config = dict(
    n_kv_head=9,
    qk_norm=False,
    bias='all',
    extras=['capped logits'],
    init_std_up=0.0545,
    decay_fraction=0.3,
    seq_len=128,
)
Each number is 128 + 24 x the weight over its row's rms, rounded and kept within 0 to 255. Layers, rows and columns count from 0. Numbers have three digits each. The size before them is the row's rms in percent of the matrix's.

# k: layer 3 attention key, 288x192, rms 0.249, rows 253-256, columns 0-191
# q: layer 3 attention query, 288x192, rms 0.246, rows 254-257, columns 0-191
# v: layer 3 attention value, 288x192, rms 0.225, rows 224-255, columns 0-191
# o: layer 3 attention output (transposed), 288x192, rms 0.207, rows 224-255, columns 0-191
k253 109:132135112142105075068148133192122141132144127144141114111144151131169125104122105162133119134114141117088134146144102111111110140106119188109169072133143107132139136126141092129107142125118114124128135119118140150106104097131133101082138105154123149082153112118206144104143160151114123096148122125115108127160176183143108155119146130095158110125102137090123109166122150157147153129118127088145132113142126126132135144117143137084083140112147096122154109160124151148124135134166118116160158147142166159127108143123068141116137122165096087134108106099163099087143104173117120154
q254 098:148151139119115161146121135128149152148108141048141155099123138083111116169132124154137090139108114170123139120111160129116135132141154134141106123112097098105094138106132131105141102175159093150053165108165113165164092138146110114123119109113100096126153129129134119135095090138133154151095120141113101115080147141126137114114152115124152176095150155106109165130115096170153121144143108112098101152133112125102119191119148132103109114079112115102142149146135113141131141116132161147163140199138126139145134164105134133143135114100113108123148161170157177118151118123148093140
k254 104:147143138110130120126109113145116126090141143161124085146121140107173134089145132138150121171160143112137123093111111100135127119150130178100160152126129142144105118086118156169174143137159115110152170116132107164093162118118123130111134106157155124182105117158144143129117129132109119127162111117113088097152137142142117120139130146150155104135107123104144124118140162117152160120101108114123124142120102112145149155156105166161150092115129073126140123090112139116128150174120143129138186097059142110126130179124117140181163148105147119099191135103092097159123104179156147161
q255 099:142139126107139126127144122144145160154123153144184130117133121115119133102158141081125124116137128125148151158155129124082100112125139144143098089143084194127113175126126188160143101137174112121121122129148125116126160086121111159107100130152159161137106138122129137121123097107178125117160097105147133125130145116147120134130105115130122159122130131105160144103119132152129146094076131160137190133158125100121172096120125133132066128110142131111114129091155162108088140149077152110109122138177102081112112142158155181114135175117102135094089123101118120119138122126070131097
k255 102:107127139152133132144162110136125098149136116123217095151112110151081143132149126118134130115126126138136082123183110130168147124145135111132144143169120156125138109151110151147110114127131142143127123100143112135155129157110131115161093146129169137109102107132135114102104127110145095088170153125172140162139124122085122117093123148090134069088125098153143166198097103140173122090143134144122129138137133128103131116135118075157101106146138110159140138115159142136163147131166179132116096134131146071164143179144111113135127133145125110125078094116111159131141086095139121114
v224 074:141134102142142119133085122099089108084097124142112103129136102104115102125122163124132134126105135118150096158132129124112143148119116118135128105128136125100130107109070122113116184121157154115127127159099115117080097123123125140153137161157091161144094155131130118152094148175099141144137130070151109110150115110144136143153166144103109108148161164125128122139105085134131101109147110124091106116130110092101110150151137115133078124153154080128203120191128129188129141134091087164106148095124118171121174105129149094090149118129101142147133138132146108111123106104095166120
o224 083:128138128106111141143127115115171116146169162117145117119130102120126147149092093139120093144124147167154107113143132117106103126147100173111124134097117130116090127151120108119159152138128114087119155111111151137149123161094129132118122141121132115134121096097079133135124130149131094133134115186127124104116194196105143105175127085108161136044122117128136131122165134122154129120128123135161126122134094100153117096152196112159133162165122131108132108146114166127149116118135148140134106100118129148151078159103068178179127140150121126060129124108113145137132135148153133121
v225 089:105130150136120113138112083099173143128149160103094162158148122153130113109147148129121123137111147069170139108096112129169126162141130144198090102115130139141125112168115132094129098141135135108110113160133110151107092078140146114103170158105099124109085096130140161117120150125144118111118172153141139100165128095109118117094139144104123098129155108128074135127087131138157114089118138103115168124147091117122131152141136118126131136172152128133122093151128115119127155085149084154152099108099142092094127149083136158118183116136201133132093121113104135125141134122136099145
o225 097:175094162128093155149125136084081105135151106135170089111124172121148093128119152104146155110114155140120136136139130174104141177118083111168127105144112132094143161157087089169130168155118119116162148089111118149139149152125082142149131136105161147149138107112099126149167094137108095154115142094135149134148140146185143107116137127178175119128125117136132152171123133128154102148100141152109131140129123115079161167167132119116122101128130151106117145149144129132156131129098136122136106100104096185126127108131111131117103126128151083096129126152114119065142134146151150116
v226 087:162123142142104106170116138109122134151153072112125132179137129134108109117121128120136120141080153091139084155116135119118125114190131101120151097096112118123106140081139143127163160090140132142121151138145098116158149124098083129079107156141129118174113110100094132145138140141092094143120157139146157103149122166133095123137119108139147113146138131140154098178145094100127138155078117112149096166127159121106108173117191144140139109108118125116134096126060110090140101126128107143130103137134107127102104183168124170142091119114120111125155113115127128179157146149137105147
o226 092:101113155102136146133135138123153175097084154103133127147102131136138144156125121167147168152132088123107143092159093138119100177103122165142090146097102131121096146207129134127078102128119132143116106139137133121100143135136131105126096103131152131140155122124138088089154141155137171135124150140160134110127112100128156138138118151141133085159076093108077088110107124125153141140095091134138172096161136097127132146115123130127127156076132109130154120135152105076151105114162137138137162114110148147126087103153080144130071128148159111097121166117119136142140110106088135130
v227 086:146082115133104139110136164107121156123115090131120133155100092130118129114122146131120128136098142129107156110128100127154152102111151124133126130122133090111102105113097123180142115113092114117138140113157140124166102143111130147129099105145153127123186092138135090127122107113081132077137170121139153168127100192166127153110067181105125148081108141163081158102143090112118124149135143154153118156112121130110137155102143132126170118155097141146100133133152118133173117127138117140102165104102170126114124155102094098120111170132117161183116127130152182135133098129091162101
o227 092:149155121135150149141116154164130102156172172151164124137114107129117158124146162179113136131141096131148119141131131160144170125110126166143152139133130127146120139084144145125148132114119133120115134115167139127115169128188105119169120115156128154115096176128132122113094165196172123097162135128140140071112116102079135124170145108144147154164105108086182095151126134121098117138139118127079146089106127149118142153111114111175136155094101084145164116106107101154126168132119145136136119137140096144130072121131143161128168090140159116129143124115130109130090145129164116143
v228 082:175128168168132103152129149173124127151129130070164169159111119150121117066143119116108138201069130115116136145125157127131103134135118162121135120152088103136160069161121137109127121139123151110087176131106135115117107133162094116152169140113132147114094157094114104167122128123111155164135152106093142131123119104163138156143134113123122114160142132131130150121117121122133100126123127113111117133125126102106084091093115093070117106077165100102129140135114092111171137093137125121148179119106151141118113109109132140100114139111088133106117142130163114072161125120120107135
o228 096:131173097112147094156142135090130097096149114135141102142117140131160163113136117136133130127146135119146101134162107126144126104141090173155100161092171140116161169197129084108134132132125119092188123113129136144137160134111159138181119121143130135107139158122168139120120167130087119087171134118133136150152133163115129093185121107097122116135147129128139144137127149118121135125054134139165125154131146119118115137147148189125140104123131145162143140115156146160127171126131111145128128119124107160127161155146102095142187123112129141143113100091136126199117137139126149182
v229 091:110109087172144172154137069112111169134147114137138162128139064127115129174122138157124149164131169116149117131101146104116134126105170157103113121092132132110159102126114141148131156101133108099128113123135139144111128152173163125132089153143110135094147103129152104080143119116109112129110102099148121110156138182095124106145123155181118127099127162129133138121111131176097120117143137117142121145162126142132110092113123152135172141146130151113120129175160092167152159097105171164067164149112125157148145062115115131143125147137134137115126120121176150132111108160115146092
o229 092:167124158176136134127091097093162084121145120107158149125150129145120111087180142187133161154120115146133106102142127132157136111139135144126166119101130088171118119048131123102137159138135119138127115127139128179149124139128110121149133077110140096174170133133147100135119144160161131148149077141117123164126129134117082165125125104115158180168118107104135131118118091171141090126125113108157124153130145115113150142160151116133158126131127105165175120126127128180123118136153111127162107124098133167134082160097128119153149103107134109128137093163154129117111166110128125097
v230 091:081083108082132152141122097149154130171119114127080145110148139110141101151145121113110095124155153135126113110121107114091150083126142118126150156127144172095115140103151131088134167099139126114104122104115157113152121119130114141150127146096113099096148122119114081100079148124140149136141162094143091089131137121079140130158153155084123117160144132110118144088147125186110167113077127177126116102118145134153123100108106135133139127116119116171119156159128142136130186160087119103105136112096132138145121143119110114061126133112132108126180146124132068096128133123165147121
o230 097:146154175141124124094118127125155100140077106148129109160129115131109158082104146127160109105135181097102107204127128133129166147155117132097103101109157128133112100092132115129144086150163125134125131111159135113109124142158129138122169115116090149131111138125088173129111103138093192151130104113146140174143108146151138135157111096108118140127117125147101144134100098152161146154174109152172128089140074115107098164145129138124161129156124171121126083081102105110176138146159148119148117146130124151142130134121148104138143107103115185111127137161145112153104122104116142112
v231 088:124094136111127133176128155134159170128134171108125111082120173141090129143130144084124086116117155150169148110143100153116118112123125093181109112095126112105112140136125159105106144082179150125145048129132116122119149143120100102142150084134144132129108127158130122137148119141152125127101108104154122116130112127118154133123114148090112125133132097132119095146105124127123137111167071131148133141141111154105079097100161115157151126152130102145116099111161133123157108076182141133101115066138114124159168147145108141173109109135158154107147149121115085137159102112127133180
o231 097:111092113137144119130157119110140130123104163185108157156125153154162121169127080170114121184112129088116125160099134117113122088108117088119123127113115125122119138141118122162127113152079119133080138080109112134182135096154119170148092116125061118128135141119132146115182133087118119105095131129121116153145127163104149135142110106154151149141145149132164166071165066104109117129143130119142115094113179092125124169097163125103088110106166113126135112153127141113140140152133109137144133120091124143128127146104129125120131125126134118102151160174141117094120161163099114145
v232 082:158103094180122075091134140153095133126113138113108125127107123117133110149128101145102106118106121140141101103127108138108133099146128112134093104164093109116130110148168157111105143121152133155163113117111139096120117104128139145146122156099114118132101126145082092153158117125121105072159093145089145093092131161121165149113109128143104151070161101094104168126152129133152090144164158145102082120111182153142135071118132139201153123150071149129151130131145141127110160130080127145120105129126084097165126125152141140092141129163099159130139134108144134134135139111135146128
o232 088:167079112121070177169103138132138150118119169134129162132113136125138141118146144115143172162159118109117148132145152126160127138145178148139141150158151121132133124132124175148177140125105110102121132181151110073109134157131112117102105137178095150117133113157131141145125117088098147123145067116155115154126142142121116126103122096087148154124127124129130125113173155134115140145132131090134146174112129098107143113106119104112169101114168124126093083122104118128125150118179108098134112138137140109126095162090127121141127121146181130071120134140163065117123173112145100146
v233 071:150129117160128104173129091098116168161118112097125105126144104140143104138129086127079143117119113125096153105102143162126139139108149171094094089145111159130139152120111135136141128162080096147121133122147132107136148186133108159084148110131084131104113108142107154134139133094131104149143091184137143116109127126123122130133190141097105156104109100095103202126112145116118152135152106165162128128139179121159107112169124119110140116087116159100118106127178161180111161124116103133093148148135128151094104104099136106103120130114129157152135119165113104116160152134133117137
o233 081:138138136129138156120110137129127090140115102128099113119080095119115076085115139164090070111121120142154110136113069106136096131120171148119144132117116122156146133073096121084151110136111057121129168146193148132090133134169150148102135128113123106130137127124104120116133121148071105097112158095166089146130126117121169145135108110115143111098137146136131134137139119116129150134133164096089139182101147120127155066096124156128142093113120138149099155146101153125164109158131153119134099131139139149147134131162124132094137125135160150173127076162160112129150155135134115127
v234 085:116095145130121133103083112147105145115097121122145123126122107129135067138144122076137131140128171098150150117151159145116156116109172114192122126079144131141101159148095142163133102152120136122123120108108080098135115147157114102121130077147085149144132172120126128126117097141194088146140150120129157097114173096112135118086154147109135121107118114124112108108107123124116093152142148144063154131136138115127109102101130142127104119132096098117110110124111103080117162145114093184103120138114145128150127161116152117105108152180123102118125107118107106081145142091181124102
o234 093:149125145155152145154150073130136092147159145136146103147083115123145136197100171118127127140140153136176129112125091148156144177121164131119145124158099070067179145151132103116166088145105123115137122158124110112100145135108083177109114136156128138145088159133126139113114178114119106136118107170121121136117124181111145128147094132120096152109116119119125187140114142109150125122109162125159100085106130143092127145119101124152133127102128170120121125147107107147142105148115161146148141138161105117118122135126129107106134112130148195153137114145133157148131100141077156145
v235 088:110119152113132159155187123117148172184119109144105148121164139145142161126098114127158113111133100136115182135138093115129144138081161083136196115137100139129157156117128149117138131113142117102122112169096104139112098118078147125126152110162122143098124131144089130148195112102163191127132128113160107113162103114120153134121080154147130150159127132081128123087134132158167097136110115155138145136105134136112135151104137115072111123107133133160119094120115102109164127103136177168118133131102145113107110110111135128122125099119128121120161153136081150156157131096135089119
o235 092:128133145165103116105098172135113103152117134142090114140139154097136110100100109170145153149153171098076083148131141138138126119142100136156097106124107109139150109147145116135115144163157128110131081082141095176150103143136112138137154133145140106109100146132161145107160086109140109117117154110100112127103113138131123120132092105111106112122136107093126132122085143117149114144142155107087109118145147191098116135137111142153155129107134061126121124097178143119144140158123067134153122123158175095115169100165101070126118122101120134122147126173089117085153132136116096142
v236 083:128150109130125132091113129115149133098082136136151128147118119181164111146172117101110170154085141127123124105136133125109124138124116136121129126120115113141158090162108151111141125181123123115164135138154131129137123142186127099121101100129139154148056116110155138173104176153138103101151169170114115147125131125114127122132156082087105148128151109116141149145144160104120111172152129129132101150101137116097110082113116113140158110170126066140163130110093107122118087087104089171149136119144158159119077139147091141082101125108146146098091131102131163115106132144103118124
o236 095:130126103165125132159125091101093101140149121141111119146134141107111128137050136103118104113120106107150144125137126107157147141151147127166106127172160106125142101120119149097099136128089134092162144109093127091106162099097123143145117109117125112151181144082142143110125161108103173131118107135158122086136160149135115184138157140178129121145128118134175142131158131131127099124055118125105122109103119110154128145116140123082140145091161157135086115122154156122091155166163143128109111141124149138157117128116105114120170113168127081130129141108114143140158058130104094124
v237 084:096170109094168091163139106142126143107129114106120147126131163082091120124141128160156135168126174170163117110156112166098115084131112150084136150105095148121110102079171117176135131122145147137150166125142171165102103080133071145119118140128150118147122146109129149093136146114186088120108114152114131093112147172162158115122134162109081131127082121114131108191164109161149144144137096110130144136131128128136153103123118103100132104126084097141153129136133137092118145123122144144111158122150110147116134124160082131133110143104132158142117160154139130130122134095136114121
o237 092:117113105150151122089080114134113128198124096165125129194124131171142113081126122141124138137133159094120140120130107089152137165131147131155104151129131140132131160150146104159093115149116111138096125123147085100117113156113128103118099101117136125135116122105161091125109155144134116169102053093110113128132104089096112111150160114150132134154162090146096111084148098097116094135128127093167134110121119099164116131124107173105120132116117116135091135132088164110163107126120177099148082151109064137133109118112126124142128136173122131133127134092103157095121136133111146153
v238 088:140199156150080114122102103141066117097100149106075132157122099124094128114106092121092162140128138164154134112150120103084128090180119129099102128154110125105137124111143108129086136186144101150141112118150134117154133116144119130131141129124143134142111129125138131131091139090125128108096168139133151139098125106141120123163119159096144127137101143125142140110164152142068132165100129156127145121114122134130117094175151127113084118154138150094064163147131113144098116133131138134161130125117135127137118130114146146128100164128105144151204128144189147155099151150104091130
o238 097:159116104148128124105162200151151124122152106116125132128075071113212151120108137161146115097138150132155108117124131114153125108121120119155120109130139124134112123142127188132139127108139144128110115151121144149133112175140124153131102125123146170186134101125116154140113156179122153101126110132159136117144083117119131076077166126171140144154109162130144131148114147131147135119105113116118161157100096122160178151128125153130149098109072137141139116137144164145153133151133134152100131152156151092153093175131118129160134070110113133149089154127126117116153106164116140147
v239 084:157148108130171103137136125133113158137148193146119115100144137154131134121137202106164115106153120160110113117143123116098097148149142127142068127136078093085127093113165136144127080110138138118153134126106133136141122124125099119125134119096133088120111121139133081125118114142110119107134144115166104121071126135161086131186120079124124150102101136171161161146088111144133170136167152104100117157166126134136152107175104168103151127131134128125168128137141153156123114144132110088149101128104095144133118140108083122098150157157115093154108163083161125130126134122127146109
o239 098:133106152076119169111140145157109108115123095157125153156160121184124118126142103147130102097127125145118119160143119121147154079143136107138121138136129120159119131102113114118108149077121113126138141088098142091127111110110132147092160104077092111122100124117158105144123157111104091159138081136122155159147158173081100106131146120160155084134090122099114118115113182169124090074154151113145144133121098158136094116089125130101097085148162172124113147115116120144122140100126128150120161126158145104145143171097151123160085162169143105121129089139122110123146108144141123122
v240 078:166169121104139192128152121162110125084148121107091126137105112114127155121110117118071122125154148129120094104139142117163114144121086092161145117102120075154145104147124150150130163179127160092118129130120122100108132149106111151124136138139103178115138155165094151142101113141145115144105131107116176142093142118136204134101090149170124190112124105125119134144136109136123126095139100153130154130144098163118135137093122147124086121150130085096138125147051147116090134150134110114131116118116153123131107162122128140135100145194111128104139108112114101121130105154147119143
o240 090:159095122146147080123123106143114122158097130149136134131147148071123135136107092162105143167089124138149140147139156105133121112125124133122116126150064151112135134149116136115097126120104127131121110081124128111097103114113068130129130110123122095147076163120181092132142128119099140126095128133152078125067155138130136083136101113122098109130114158150159164134105123148158129115118133054137138098104132133160128107121082162103187112145133107133129106146112081148132072124108169118133132122088095147156126165157138092132109166118115125127092133128124129095143095140160155129
v241 088:155112136078155085081106104160163087091117179141089059107096114120153142109092130118143137121133097119100120125133102118140139102114140154118092159139128139125103074154165132141143166123105129165145128118113124121088099120179147102151130141149133124138090127156119175099131177127111127097104089125142190134141138077138114102114143093155153156121094135086129137110119129137151148125139110140136119157102147135133133124137102120125128114154164163131102152145123150164085129142165136118154142121098170129162141133142094096118111186125114108151098143119139141160101133125125111135
o241 097:141130131139072156099114180135128160105163105125185152120147113150155109206115143139085135106139146150151140138104186109139157161142158111133140122132100147145127122133133140164125130100144176103137158082130162116146099130107124192136149107143163136107141157123119114136113140114110169129089095145114141132146127140140152194127116135157116124133127123168134149166138141148158112111122126124090099153109099148137149148151127175118137149172142132121127123111166129092144120137102105130087154141183099168133097122134123142118170132147139147113192126123108134133141129137161137096
v242 088:114092090097092152124147116127138103149143075140083136067122149079120094117140152137132145139139109157144103158093130128179098127099135124175122133089160159096130129108139130138164119115141152083098104147123088132113112122114109131125128131120117153159152147123139155148098122125124116157128114136186115152158143126154138165115129140133101117111125114133077069119126127142124094172087123114133126121092142113102134141149147145149092121104113149116132130127141136113175152094091125091154098123127175100134128075127122133128131090138170125145128139115099102158178079179157150132
o242 090:131146162154104087142094076114145152128108131107119115139134115142105168179154152171084139156136111124096115154110106183117139137149106118123152152177143146095130136127108137136119120156129154140115125157138146133105139145160099138139135146079137125089117137171122139153127090116157138166118089124110152126136128132108177107138103139153092148141128144148114161104132146140100160130121121134162134094143110122124161107156182141112185140174124093133132135133127138122106147158172150144138134102118097117095131105126122139104067164124100123075105133154130172131126147065176155142
v243 091:130130138155117150119115098078154149155158129095101121150158145073135134126110156132118115137117137149121159113154164113168158097135141123122164112087158147109130106140115127166093104176114143089127128109116167110126100128069137138135093127172109119077178071155131117141126124131145127128106136103122115161150085147134149161135095160148133142109169145127095132091122093176130116144107170166088145119163140126122091108128122124108124124120084101116109132135111103115117124093105162154123142135173139160113132120113159072111078114122091132100105109150170154114136146140120116130
o243 098:177127130124157134134134129154128136167134151136128097126123135113143107095109161130171127158113124115120099092148129129121122151086143124138109115169107084129132123069125096119140127111175117141089075138136104124102141126112173080144134117111157085148121138146104139102122139148099111112123120134134110113130134125113124134084144096109122114110147148121142110144077175154122139133158098112155131135118142175085166153109138143155211079116096117134141105078102111160121131145135140127177130143135118156128107139137102128167147183143118106140117145107095152122095193137121152177
v244 084:146110132124105126151143096114146150157142149112169128096102130106120122146122161111126135090124099151161120123113121170136097143113177133157137108103103112111139173136149124129189117126129143099146159135128106158156153174123158089142166121135100130094110129112127116132105087132158101093111159153109179060154123148147110118122130125084082156125158112143074158113146088187113124110158149139113140114173135117122153138154123154149126104145140117173132148106160130163157138127107165120125113104115171091128116140130118137122145135106109140120107124119174148073117114064131135126
o244 092:128137117126126119127121122138140131113108129178084067147077152141102176127155137116166144119136162163117109135129139112131132153146102144130145163123129107116142137099119115118115142107095112160068122132158128120121123125145124126114121179121139139113131148129147119174118169101119112117125122114147135129079161140094122094145164095146207090115117107115168115135102121099143101117120127162141126139097131162126118153165137134057142116126152112120139140143110108136115153104153118106110056158121143124099139136119093158089114118154061109132141167161113121143081096154128082117
v245 085:189106160093098105135103105129156142102146114122119135123151144078145152123117116167134114162150116108112146154088172121153115136114085088130139159122186091124106150096085142133128158131151137128158138126127139137190151146104117105147154128130134128164121174114102076104112171119110128132132136159167117107131103130152121138114142112130141169138136153117133118145141157136093189097109063109138147127137080107149152133125132187109141132128158130095149109111110157086109089143147125141098139125137114178122154089128132097160160110108140136130157134140120089117153116134125112115
o245 088:134184123144137116086158133151170174113133148128121145103122155154093116153129144093128138095073098154113133110143139110113106097110112145129100121113084154145107154158132102106116121136116122124141124113153132064149104050128185113123115171119147137136124095094101151116125113169130103153116150139150150139146102128112167121141087158126101116131130150124078135137138114135125136156087123130135107093086170143126146145138143092137146138140148130106090126124150131184114106156132124153108090118122142122129116173178150159094103128134149132153105173156134121159108123119100186132
v246 086:110148158129133099117135119117152106141145134152118115140122136166114077163164083121100146102144169117149099139153114120107180147117151120151172143137148143121099105157110109144150150146164087115142121123147169132115147114162119125116137087109123127109109154158116114142107110136124150096147147132106139113147160129144147144123101154112100127095125144122141131117177138175154093185107077144119112150151088179065142150078151158122129097086127129108120148095150113148132160139143076082137122118110144143130133118110094140119124129120148140157147143127075157140145139171177091097
o246 097:159118124149103146129141126115082096158171104077152117149091151122129139113116146115143105143124095122156126141135116132156164145144110122117084150160155110108157079127150139175123130101059130104144104128126094142178124077141128116108128162133115122136137127112115146082098144114151116141135137140150072127146108145138118091130126100100086115194140117184154130138067137100097135152142176144144139099145138096153125104125092167100126134112113127115138109135174141095136133135158149146123135119098098085122118147090123103082106113114124137115147121089135095122149107117140111092
v247 092:133078153104140120145108111126122146133166122100163123066101111128139126141130137077172121182136094159113100144165157127179132110110133113146113112115133157129170141133139123136153102138140117136128107163122076143153108147078104144100110147149101129109112143146130137125119080119128101129157135126160157088111134105107170133112133132122159127108130083121127117137109154148109117141103155186135156114153159136150101175099100122138139163107110124137104092138156157122194092102135138145109143154093082144099150132126144128090104075139146127099138142162131111109152139091125163102
o247 097:142136139092126121128124091157136107136108154108118086192135157085091130159138124171131144152120162120152107111132104164147080155090145147112121127120087120141151148101167122092135066141110108140145145097136114101125133135156097165179174125160081104092125088188067139159168134103128122152126142121115104154081135107127132108112138129138111086135091158102117151128130102115106160107154133103137104103100130148135147105153143125124122088118118118135097148132174092140119147119127115129143138128135137129094107145190088122147162159165133134124149112130148154130126136131122120132
v248 095:124127113121140134109118131120122108150119136101141116171124102163091130095139200127105138153111120169102149122155146146132156120109099158080101153117111094127139069147113124155101105152151085174124100116147141109129145155137115126187100143192138085132137141126115104109105179088146077093134121159168141117129112100110117109157135095147177135147134141150145173088123130127149091120128120120085149151131101117134124102124123158103141114107120153104082107144153131163099132099114138112164095185107082145100123155094112126120141125136109150136128132116145099137112148128124139148
o248 095:112156110137147139127165152127136138104171120121086122141188135092161109133144110088120126123137127150137114100097102120084158110098133126130155144129116158169135151075105113128107184162120162129118138087123096129109126162079135139117107094116156139156121071108063152131104113130085148173122114156134112143111120162093129125138131098130173136144122147156074120134107155114099143147090106105116117155118117117165161126098086155116117141077123154117131145163171136145173150107118124126098152112147140135129121114153114110138132164136110138133116131137113142148102154128196152129
v249 089:101110113123122139117140118111104146101128152121198138131149069120129107144107134127160139151082104125120122174096108175112109149130125127108129146130074127112145107123116118173100111139123086148112170110157117131141192144143108148143160152143143115137133114118142130164167125114109056088138129116077140127139134140131088112123140091127107164135084109158167135154109144115165117148151119140136117147114149130094146119126123168142116151097126143130128131113172111161115101098121088129106153141148130109139095175085129162154128144114118144093120089129189146107118116110114175090
o249 102:138154113112178135131138091150156093125141127100137142115133075140129127158157109145095123135156138114122112089115079133125123095118166143138112159105154104157125117056134132113109107144098123119121122101123153128117131113102103086135130104156087137157121157134168151148094108115144158140104138162118103123104150105129091137110175201148161098108174103107158114148179145098107126147117125085088153165159133111138130110116132134135109161114129166170124170154161146118105100125123134159155125130139140117111151122096163158143092099146114093152145135181105120120132149124146097129
v250 082:142122157096142133170107200059107150165138089163123102129165131116138100114103086149119143115142177121089118117134112141139129101100107128117130160109136104115141081126129107117124117135111128147157108154119142125134131139137117171145103128141114136118147125131136114112132120081137096167120130155164115154144137101122128173119113111222104108163083165108151123091117134128148166091130101135128144128093141094124124161138098069139116127127135108154099118084122104178101152112145120175131134142141118105119122118121126104114106083147097090133142136111111139151119161148108148154
o250 087:135107147123143116115092135142079122106130120132142189121127148117129126154098146131109090131082128153121126107179113096096176137090106136131099084150106149150118138134164174136117106153101132075102139166129204135130112177144142095143146123171171136120096126136107131134140110155103127137087101120101149142093146128112137146180131113118165129131151166087117159126112110122114112103181110112100110142148115117146149083095134131120144138102111151094159168113152121134145137164091087112136135169140113125133098113147159129154123158119133132144142122158142184139124122142111121094
v251 093:151163134113077099154086102109106134108105194099094117127111102123125137117146123121140106134192094111083117134113131108121136114145148167084159123146121123127116161102156141141126171121138117160147166144102127122095132144141089148133143135152134085128112103109154125138123134088075109115168143118104100139109133177141112118114122165154085117142152107129160111137130119114124102102154138119104138174114149126139115101129129148117115109139161130142078130121104135148102123122125170101092147093169130135137108150147116177206107167123132140186095126091148125160108126134114143139
o251 097:085099102128157099107148141208124110131129119115125108136129135172119093156153166152085166104158154114138109119129142126118107134110121125163165167124132115169100116172126161164127099082136144097133134115159147148119117112134129139077101113104149133167121153153111092077143110172119104136130146104137130094163109099148114143148150076168131102144130107116132095126136137121133120137108119139110133156142105110153148145144122116156137166115130195126174087159133150125106107137114134138127106139105086083163098132126181111153143120123118138165139113177108103143128144097146127108
v252 089:126108132125136112073087149103135121112117112175123133141140128134125087127133124124123147145062108149108103128156134113100111115163119147099133142094130120129127128155090141101136146154121075119138119137122130166131100135159143135140130110090123121133140055165135140171150152148144176096116128144106109156139166119133117160118123102085166084154115090118127085123159142109110115141132087064104116162141127114097131142088134153131178148113071130137115123127143154110126153166100079133147139123133111163156140188106105159145132128099104129125155123104161127144098133144157134081
o252 100:136138133125122170175129095083124112114137089128171170120164122130154138077084094082172137110147143090148099087114142142110157137165099123116080090160151143096157122131138126191126114081119102093127137117166112131128160143147140119094148090113118099120108128119130124082129164111128111153120178144148159087144102115120091129125140171118133114167127154173167150168141138148146087162111112139136131088100156138112136105146102102124105139109125108115078088138140135068139145113141143159122151137130126131137092119097138125140127112122142136143116101136117114161122125113135128135
v253 086:164136106093139117133109108115118148133126119123157126147123074132170128162095131127129110101120137129153092091098157119146096148130071122128175163181096092112133138140123082108150115145109166171146114137137105090117097099164130136147112142157154149159122139127151081135100090134092169134102159171129130162111141102098136124113145129168134121144122132125140136128172121095148150127136111140149112133134108118126085129125131082147130117122121147144115125172097122136086096142072166139116141131160097111084134116166161119115105099159130103099169139105145094111124127193099151131
o253 089:105153101099150060156108114148117115154133127135170168064134164068137083120136123112121096137100117145147131113159133113119142134118186138101136133112159148154091105188126156106123128115179144121140154099103148115112126157125145109107116105095119154140129128135123147161163128172114174132119088146093147131094123168165120167126165103130117134107108132109127114115122114136113119128136092096156147136136149125116101122095147115061120107140124127163124086137130116137112118132159101106129137146120174118141068176141100133114115122131129131142137141183149119124153090114132093118
v254 095:120142166146138140108121152100163110157096097138127129124152136116090064132105119160130090138149148130124109091137144121168143117097096116191152108139123137075110168127151112177125161112136159084129085106138161167131121146102135119143127121133128149141146121156130113161134153063119106124116115102120106164135098114153129183115085148108145119132138149148106131070139116167144103121092119157130138143123125133133149139126165140077165118121119122107151148164144121110132126138144131126107116157146128122140159107044109143167131127156096098116115125137104123158149128125091087093
o254 094:127117133127098105138165083159143118199125172120130129093104114135106168148129144221152175128077117141118145137096166174115139147139141116119113120155121093128148097090093105140107123145093143133138107123120098140101119142141180122135117128163114112085102104141137137149124117172129117139150124110120155137125108153119158118097156087058120117131122129109108144160126136125122111151135110110097080101131127108132101142154122112117129134108154107118143127122133137097130187166150163131172151132117134116197107124126125157104123140141145146157114140111081152147108158130143159123
v255 082:098079147179154146144126176118120123129120087126132149146141132162089104156125139147149097072161114155136116114135108111097122125095125097132131119107131150061162118163092149101117130144085161128074119123091135112101099152125136143150095122162111100122083127098123119139132100144076115111118145103164104081132132121051124127144150152123130128143145142103116134123139107134142161104173135117158091160107137131128097140112143113141148127114109135143152132101152158143119190132123153100111125088127151147139126145138181093165155098144118145090140123100114143111175128120131128124
o255 089:094153149130115110183101105122131153103121125093119120146149134134124137140092120174131073130114150147100175170114155105127129116144137121113150127100126167123151089137109143119147126109119102121102145129109071126118141153092122095126122124085131126102151112148120128137140140095135135100149133150139157161132122111106128126135093103065129129111130103139136102122129105124101092179131138160151155161176143136112106104104128100091144135143118120126184093126121084124139091127176056074121131120140128174163123093125147166122150159075149144132139087160114124156097161101133130138
q256 106:155120109136133090112156139131136137158156114095105107149144061144158080127133106126161089141133182146151131133117105129095143116118092113168178124086119117089087164127110136178124118146113142138107123170115107139155095126139140190141127137155082118152091103112118118096136156113144167107104116127175165129129133139100165136132109113120113173143127109135126116139105179115142155131134122135120118110123150126111129127130088146181111127158176148121145144145111157107145097114093109163146119108135059082119111135147148120105148085126153136115131138085141160102125136136102107138
k256 085:146135099137140145160143150109129100132115104129136136151103152103107152088133130127144133057102110089109076107136139149125167120113114146139164089133102146145117145156155135155163132113160166178145186119121127119067112111123101166120139151160115184112161150106098162115147105127127099123128138155123113112132121086145166122173137098103151109119153115145117126108123100153121132175128115116187141094149130087182126150144129135090101130108151093117142130120107138146109115139129109069155104113153141116128123143126142113113123157091138080111150139126100088122094120152169116116
q257 101:127158107093125145138115110100145101125108152136123109099085135150104122146151190137127128124160097102109104136135120121123094149148134134094081171064103119156117078191132149111169167143157125103114102134169160131102140131115138154135151107116167134169126142119132109139098096116119107145172128106110129114112125130139125169133101174110159129152103151113107166137144113117160154144173112133113132104111097157121132144135126108084155125139126150122107134112152083177115099096156150091153103102157127093104186145137078146125104137130129148121146143136154107160164112129128153106